Weights of a small GPT-style language model, trained from scratch on English Wikipedia.
Training: a variant of Adam for these matrices, 167M tokens, 5085 steps.
Each number is 500 + 40 x the weight over its row's rms, rounded and kept within 0 to 999. Layers, rows and columns count from 0. Numbers have three digits each. The size before them is the row's rms in percent of the matrix's.

# layer 3 MLP gate, 320x256, rms 0.0421, rows 159-192, columns 128-191
103:507506490517526524555579490465489471453498354479474528533527523508545453534551394477526462533485454459509442485514487568433448454547459506455527470495527498500459516489537569466533507488594475
113:513473509500464488439520513480448509450510508542493523509472518519457544506435597449511444474558497604486511461578552509523540500516491486436517492495512539498449528541507475520488490538465499
092:543460510495505507477528464538445513515504513538448476459492502517496500475447477530492562431523497581528482570439534411564561568490532475505512446551559478521535520455520473490499509534452448
090:439475505452591497446496442529455537516527534549540491486453523551490492550500556521531498453493454495483478537421493500510494432502481500523536410471422460489476547511537505484455488583465517
093:492468492493532461492456486572492500546457475520465527491501476543483541480480454454449527562510519509484450487526421390484432542474492478486459488507487534513594512445506546562480542575530455
111:535451483494547533483473533524503509541458533524537515504512521492461508488595461468533532431392590470469478565506615480447489499560513498483603568502464483457482482499520449469520462565505562
108:473476509472570522502465510475484448474502432475572569493528446468491473501532470495483473499440547440580459461472477499441477551470466568467583546448464472495446555452496547476577556482464517
089:427541489497454534533441478472435504477459515465513479473569501524521535557485482465461461557447484476529534454400420514500514433438468488507523456494461560496482496500505513483478499520502548
091:526472534496474461506461460531454506504412478439538537466463474440465454502482515461517536478450547538490541519541502447475476470500495482434500534469507444536562490546431530591473487563456529
105:484476474613491441447474491474495509511501480528440514481492455518509518425437505505510530416476525534573528527540429513492538568512444473527521454512462440524531472470522599626524477563471538
112:521478460441464471468522579517464527438450517526547484490530546630489495503506484447507489520502453527495474560550568409440465544514521480425554506367560486453476496478547452488467500540475475
096:535486435448485551487525458475543423536515582467453494524498557446559454472478501494506519518440443437470392496454496463457528549571491559465557510528499581467453483444503503546441448501481477
105:453458513500522406492519525480530424513443488542516458487455484531467490484543456526484468577439574531474474532491533466471460485514464539519533519532545524523480524438503436496430514569439559
092:450455516566478462455436484475476510522465498500465565497484503476464478529536547502427501499491494464494500510476508508508525530524537535515451512571561495526538529502524471507475554541402484
109:533420471419458461481520542488491579410515486535440500487521512453529548490526523457517476534421483557473453505497559549473499545468563513556460493452462500488475572440562480465483476585475445
106:484472490478472602513547483465518503521455449496528524531465522487470469551489433386576510494457462478562450482547535466470446435541415444461538518497497483498547458462577503612547467515487501
106:498554548521490493474464512504477462542457510522496589416504429547551508478433447489520585552465497477497512432487459462493450489482541510541469465455430496465468478509494495432501555513438528
108:508510447471532526497520474465504548431486558546426535458506450459509461476450462521496499503451518475454522534434601558454510463498516473484534425481463488547497486463525562424443465474529446
105:531533508442505480525455407499461543538523471515437572428458470433453516536415551488451417481588519445570564528456465543494536528451471435521528487525471417508514531471455504528491517475447463
107:526510437559548475523460534466465511508496493537478465575469519499476537512459416518486483491477532563517478494563595497505538551551484553479521500567591500450495569510486562510469467563474526
095:520476559468503521525535580536517477560518508552548537492462476551524519437437450522551540481478528457491494513459510446488473434549532494479498466509553454479543571547479507479531508533534500
099:508483489505570429494492529504475474521516495549524442518521506487503527465491547486526512572546466508506541488472527563476492482479503540545499522492475501526506511519537454497506552515479509
087:519509566498532488540564535479469520618451473520483422471480492434503472480455506497488502528545505529518528522455560425508498558509520493513514529522485370565568529509568555535530505582498422
102:453528427556557504574482495558544500555493450509563549518441508535498487459481560484489550528505493431497575441501488511474414491478449505504443470543480499571515536517460505422513553462499501
095:506459497497555460518468469515540423475491563495520521519464507497523537536503451496446495521513472482512447508577500405435537536492512535496506579442474500509486473506580550533525464429503526
103:528411530494488581558509463528446490495475488462559531515500552548526475507516454411449532464497540541529517466610528509480546430573422539456445565435488441438508421451497596511483483493476493
096:430524431497479528551524551503533512457531479490521499512534513416491500536525481448446552447489478510522453489536511456466485466540517418467471510508559551601481571520481459520474548475559508
093:463483478507442500482475457472501506509498506499469584532535494422569425524441515539496485478521458403441452485593432470534523447502454503439503456492457478424584438459456558602480526534524489
098:451479450490494437490506493554536480504489432493464529450497451532444506468502516519463471518457525476447511519531504423485478537427533473444486458498457462525571441493498480493499479567574545
101:491534479478529495544508479560537492541483469470496576463507547594491472481502506521461474527476474491504523524432527467468417520589490483509535512461443474446582510507532541477513538429545492
104:527507530489506462570519520531530387520463450497513521513518495563509486380527508554470484486543485481559543559535419572489493430526517498514467566475512523470497500525468545525525476517498429
110:470492518524513519502557478557503536572508428495541497548506589486505506462534534456501481536515530538465550405493462501525394519498460535530537549500463529468561488487482529491437489539494487
089:401553460499554479515507574522510491492467519543538621499489544569510544492555517557447477537520467469506450444491536507534480519483515548402482464538566470461512493488626494447528498589480496
092:480507458562439529506507498551492431532522473494493488551478462412465596440466468477521507548558525498543610477474574474517459564490471508438478449536471516521529544525437512509510455553470565
# layer 3 MLP up, 320x256, rms 0.0413, rows 159-191, columns 128-191
095:485513464494547511530494516486517469474501371534466528477503438510523514550520435460464528440487452479550527431471408477450477446518488553521554486497422538602526539503478543572529540463527513
108:510447469522438519572530497471475540503523564527491417511513488546495489486495467570439521532532469556404436564573485558487512463523416440456431507573500463476530417510595518552525453549542468
102:529506534435466525510489454513474543524518479474477502505528473491480469549558471511454509462509485391523486464500459531445459414443501519412506500486512481445529471482564574493504536532498489
094:479520490457518457426487469496462505439478538562530510479474482568462428463484579514577522479467469467513487519427517475467497480455461475559509417445456457461514464451518526413488510525525426
093:554444536482478454452434457529504465468483466533504547474480470464489551572452485405533536576554468584474536493533424444441476531429484487518443480474468569466512517500516583502485467519471467
111:516502500504524525491542495501499505449524527502513487615531478472468517475494496518504475586499498478534441450497484612506512503506486496466475438556514523430485496520549507450500555499521505
100:580514548492518446458488438440509498560450527512486470502496525397480517602557501538530481459551474527454442629513472476529550497496523524482559550569592487498467428555513492494520444541552543
096:470500441468498526471518428500435534510585472383468518514473462547501469452477459542506499473529413497486509488508490496469526552434473471522535501517571498525539474419524549524517446486523476
099:477485457440528514554471580439514509495517497546462573510544518509537522470481448502497442489476504497468439492544509510435550522501473483471540570515521524482444516483530453416501513505403413
097:491462537498491520464493481470509605485527446584425473491498486533534521528507465484511551434526495435534527456526455526564546460437489495538491485491485441533518567482489484510486483479411549
109:505506479520525464476455524552496459449541436496541511583576416560377429428473509631420485508542488517455542505584482494506536520482468493461481511505458565493496518467498526510541464528566468
100:492514571499418471430492455503517509488511525579554519467481524499575563561425574472495508517605424477448436528499487440460542520488432544495491494421467443468494513521510520520510509514465497
104:520553422443416528562487547525524481462500464487491531524510533560553446556539495535520486560436428445531489439538479511509516501471499494555513564410518452457451439526494503523486505472566523
095:461465545517464489417415477454462510474424493563453571496542528452459468571535540517493451535486472575431459519510528513475530477506556501463427509494495510509478454547472481444451535475450488
108:484524508528541414529415461464551453553443486483484600473506493480466512556508503539508489511489491453461460505479536438463475464528455432472550486412506520498485463511528511496549551478525532
098:498505561530531519575451474520535500538577489469588579507510468441489464442461399484570482541598522482521583402473459534502382495547473505506454454486476493535531481610498504487450502486433500
100:542516548527471555468482461532455461522541434479450472483513494471490522489506546556475514478496534493425501510497468505471588460502502536539470477490499480506499545537451569628503464502570544
107:561527543505451513521443377475473454514479521511539515516505518513501510519473548428548502430502536446524522528567486528438514538500487474463439525552427476453560478527537510482512503480480504
103:513498528531478407520504543443529489542519603525465497503565526494495481582414508537524491387521464475521421557447515484467436481471507491548530537546467550475479546489490561524515502439565533
116:480551476545450526476439508483539525566496517453488534511475430506509460477492516530514564472408477431471471547441499516509477394472516425517561458457435474559504447530484484587469465474497577
096:571501480521431447473541518475565477433479508555462480523443457528550500481480408483457592497561499485518495586558483593528492561459544506506434505473448463536432551505576513537484511497493501
097:543522478539409475514478486478514478468439500512464433482468494519500540483508531557495431523523566592467479459459421442497536517497561491549449474479459554485511486534451517518520430539508413
089:426535428439532527475486496577512512478571535498516616526496539578499507456588472473468499441478482474432431436548461502562430485527462527450472433508503531455532511501530477505495536494487549
107:592531502497449537497480490550464518450522512473512449527506472532460563507506450453553484498468467497552456592473491531494511523460610464450437548505480520467459479514510454521419556493487430
098:428552465533434507447506513546466539518473440469457466494514535532482476479473494445622443546490481532521442467521424494534543455483573522474507548531527566467445546519443491573446463469550604
102:458522541498471528531531523516468472578500481457433516550519546484487474433552459470447492505489521529436528465537492448482502459519490477507497543521463558506498467486426500567510478519549517
095:520519512470556501522475467467419511594559479460446476516510470583483533440517476519543446538419477502508513463467521536538508495457506544533526476553467424477551460551528543537474492517463534
093:429486521472539527576489561457501532495551508478490550517545517521482478537543436495452466536468486505477473455545459526513521480488427515497517481461574547482486568500530508502490448541454482
105:453504520514469489490498528522514538468501476500525505631513523490473563477512481457503515558470486550542567402483486509522418471462549558569480487574438484506527540423441483538534518530502515
102:464434446487466495536478524457518534466476477484582466543566473487516448511562462489482522520449445507427478380531500535469486488513519527502571531569501621548528555490468425488505489480584507
102:500490494627542477433437522543472463534540486548495459569492445434506518532525533529491485495580556515557471463576458510477543464569410533524512501496486444459442414490446565485490525524484522
108:470494472534523541606485491527467453529475486460577543581507530506490504486569543502506500495454502564486550469533507569473449542519511447489523573532497525481532431529487515441493430540550512
086:460541436485512486475421564482526439444412557502489614438472509552569537523508500522425489537483468465539480439475462508490525544421472503431509544482550478490473443454521513498549515520436521
# layer 3 MLP down (transposed), 320x256, rms 0.0387, rows 159-191, columns 128-191
095:581498508511473498437476506476459519485504552510436468468467463477531536443481557513511531502493621547506514488459550541512523506573440505465427497503521442505491427490526488526513459450466530
114:547504436491505475424522529430513527523514485479549482497467447484428511520450514463516496452534521521555572468481575531462514491516481456486506546422611452481513585542536486552507520499501463
099:539533530509499532518510487537512532559397477570481468470544495533548478527521497546420515477454453411592482577429480468527503521481495564506451447471527464457556420452576550560582522481516505
098:596531464491474541453519491471424509500461606516531528470481452509478422389496459518522569509496555497535532519527536520446529509470469470519500490463536510491532434449450506474444456471521419
098:543494557511467515527475490491499527481526467429513483478422460428507511586492535487562524459473465515484586485455538507445534481454464526549497490495511521491484464621504501425540503408452481
103:490440433510419596432476497564517494554468489494461535512514549521451418485563477526488498515426488512464523607460572446484482493527508562504477590513526519526451484535469500493512466563516548
107:599398449528565474503501472543608477457495511534495487528494506461466524517465482560490431526495493461517510453473501511526535489587489524492476487526547483498538520470538518511447489484504528
091:469564515511540493569474497480542541505436515476474492440524537464498496561544519469392462515503539433508468497446487542468501484536529502465443469464437544475470511581517517452529578427517548
095:534520509548506528522439470500533565485490490434442492512511478565498494568522474466465492480457500495558554469475441552558518436470529528525458518529566427466490523474491508539499437496459588
095:537500475428562510469516508472577521382501568439571555531507520554478465538472507515494424557491488533510448364431457533486550479461536483544486492491539527463462489477461450431490515475497493
111:495488566550459509553479483466496535527445534462534504468489443473499488474518473428523555451484558461457485489541505518516482499462504538510485533588532433582560489537487448457512576481460532
100:461553474520507542407477460496571445368464538528519480463430461492536615528519452475533542497501532527603547495473525611460457464479527462502477461458457517493551529482451479475495506522430499
104:529480504476570573500529450495479541509538533509603495478544449449441507483473558573510466548518456476498459530513487513520532503479536518472572486565445600433469516533458501483580465539518513
095:581450484479438520480491470545451481483509512512495493491517483450541523498548519468566471539496539459445516522521523440473493502527465504477529515469448467512490506570519523478498473509568496
105:454586483605560489494541493491474467542597489586473542509427472531484487544514467450496489537514538525494518577405462544519492507471491526507509452489425525498596514510470481562537510587515505
103:474478471511424477440526486508490536522415493483484523475501512513535496512538564507504508522513528445416538528493511486512563435473495474549511517476495528469403457551527503424515534468549545
101:503481523413530512496477475465458501554490556513507535501519562557498537511477448507418470515466545457465512486464491458467474527469567500516567541479511463506463504499585506425573570560417493
106:420494515521430534533466518497594527551506451501537538528490538545465508482549513508533480535499501507489442446524509412576531482473475538504482449554495549531509553533393514530558586479543492
104:552453539578456435462539550567477449502512530540523520514474548500502604497507596572459460524494457519437469424575496509436514563565486463496472509501537528505397477440491424474507499565575480
107:503455515576524486532512638499525519521532474480565472523465470532479523483476461517564538462412545502436507520480479527475527521548472482472536448531449538570482492638524597474451499497529589
091:557543443476512531535495443460482544485531542474501444519470492545493521463505556498542500442476530505583487488591501527527577508540536523520462461476487535518516540531507499495466533475426449
097:436493485527547534473482425517490590605468460509526522500536486504473476513528522546448543473479486499508461555465485599515488471475486486449540515472567471512515507494454450484486531506524546
093:521451557475544523516523550522519497512481494538506524479478530495515521461516418481451550501513584496484460524573555426507479506515486542492467471471485440535572542508577508489513518597497470
104:502434493433519460517454491535497448528515479518504515535504529470471482465512521449539499478558460521550514409435470482478502505491449555564439479560429512487530524461527493535485521496435586
099:509487486501483495429512537451520513472437467518579565477506506526531384458579510541523522484505543575458518511446570511526492546502443450512546473526547472542551527427458522521496457562442438
106:507531477518463496530430523391540441536442463534443492467496484512529480534397521494516484515526513457482461463515533439504448468587499430496553493514460546497519509511520468499535493443554496
096:451533486476513518609513532421525541494549466450472461490544510534475525439539481472444492459411503496592444443530491494511503444511543500476492451491456498501511516557539505528456497493517575
095:511479482520484458511486472447483470499503559513422452418505512504574446521475537466552506489514482478497519542463497491485496501544455493503509501440431473469590423489451501532541518518586463
106:484538557512483513472632528512568473516509482462542479507540504543434532426500526501438498527461528535516428494493462454467489522499455553476493460498524465523545543468518448468529504523461443
103:445461446526501584552516464460505475513523525554505478538509475384495455425516520543474505436501514490512466450406520546427527557406459525489550570486551565580495501469489476485503524484505483
106:556573498479457519500520534502445449488482556562482492478516465497517480460475476417523580505416511423563509509512581468452478490465476553476526457554440542547438513523580567542497499463509506
105:537483540481461550568531559507574460564523554490493499444462434510552486496510515502463493536471491505461507525533554540539445451555481488473573523487540442536468446513538535511569572510518513
091:554510512495455561482391522502546495506476521493446518473424473485584473490429487522492477465496481519513524531528510580482517522396438437511538494565530538508471463446449545524567487459477528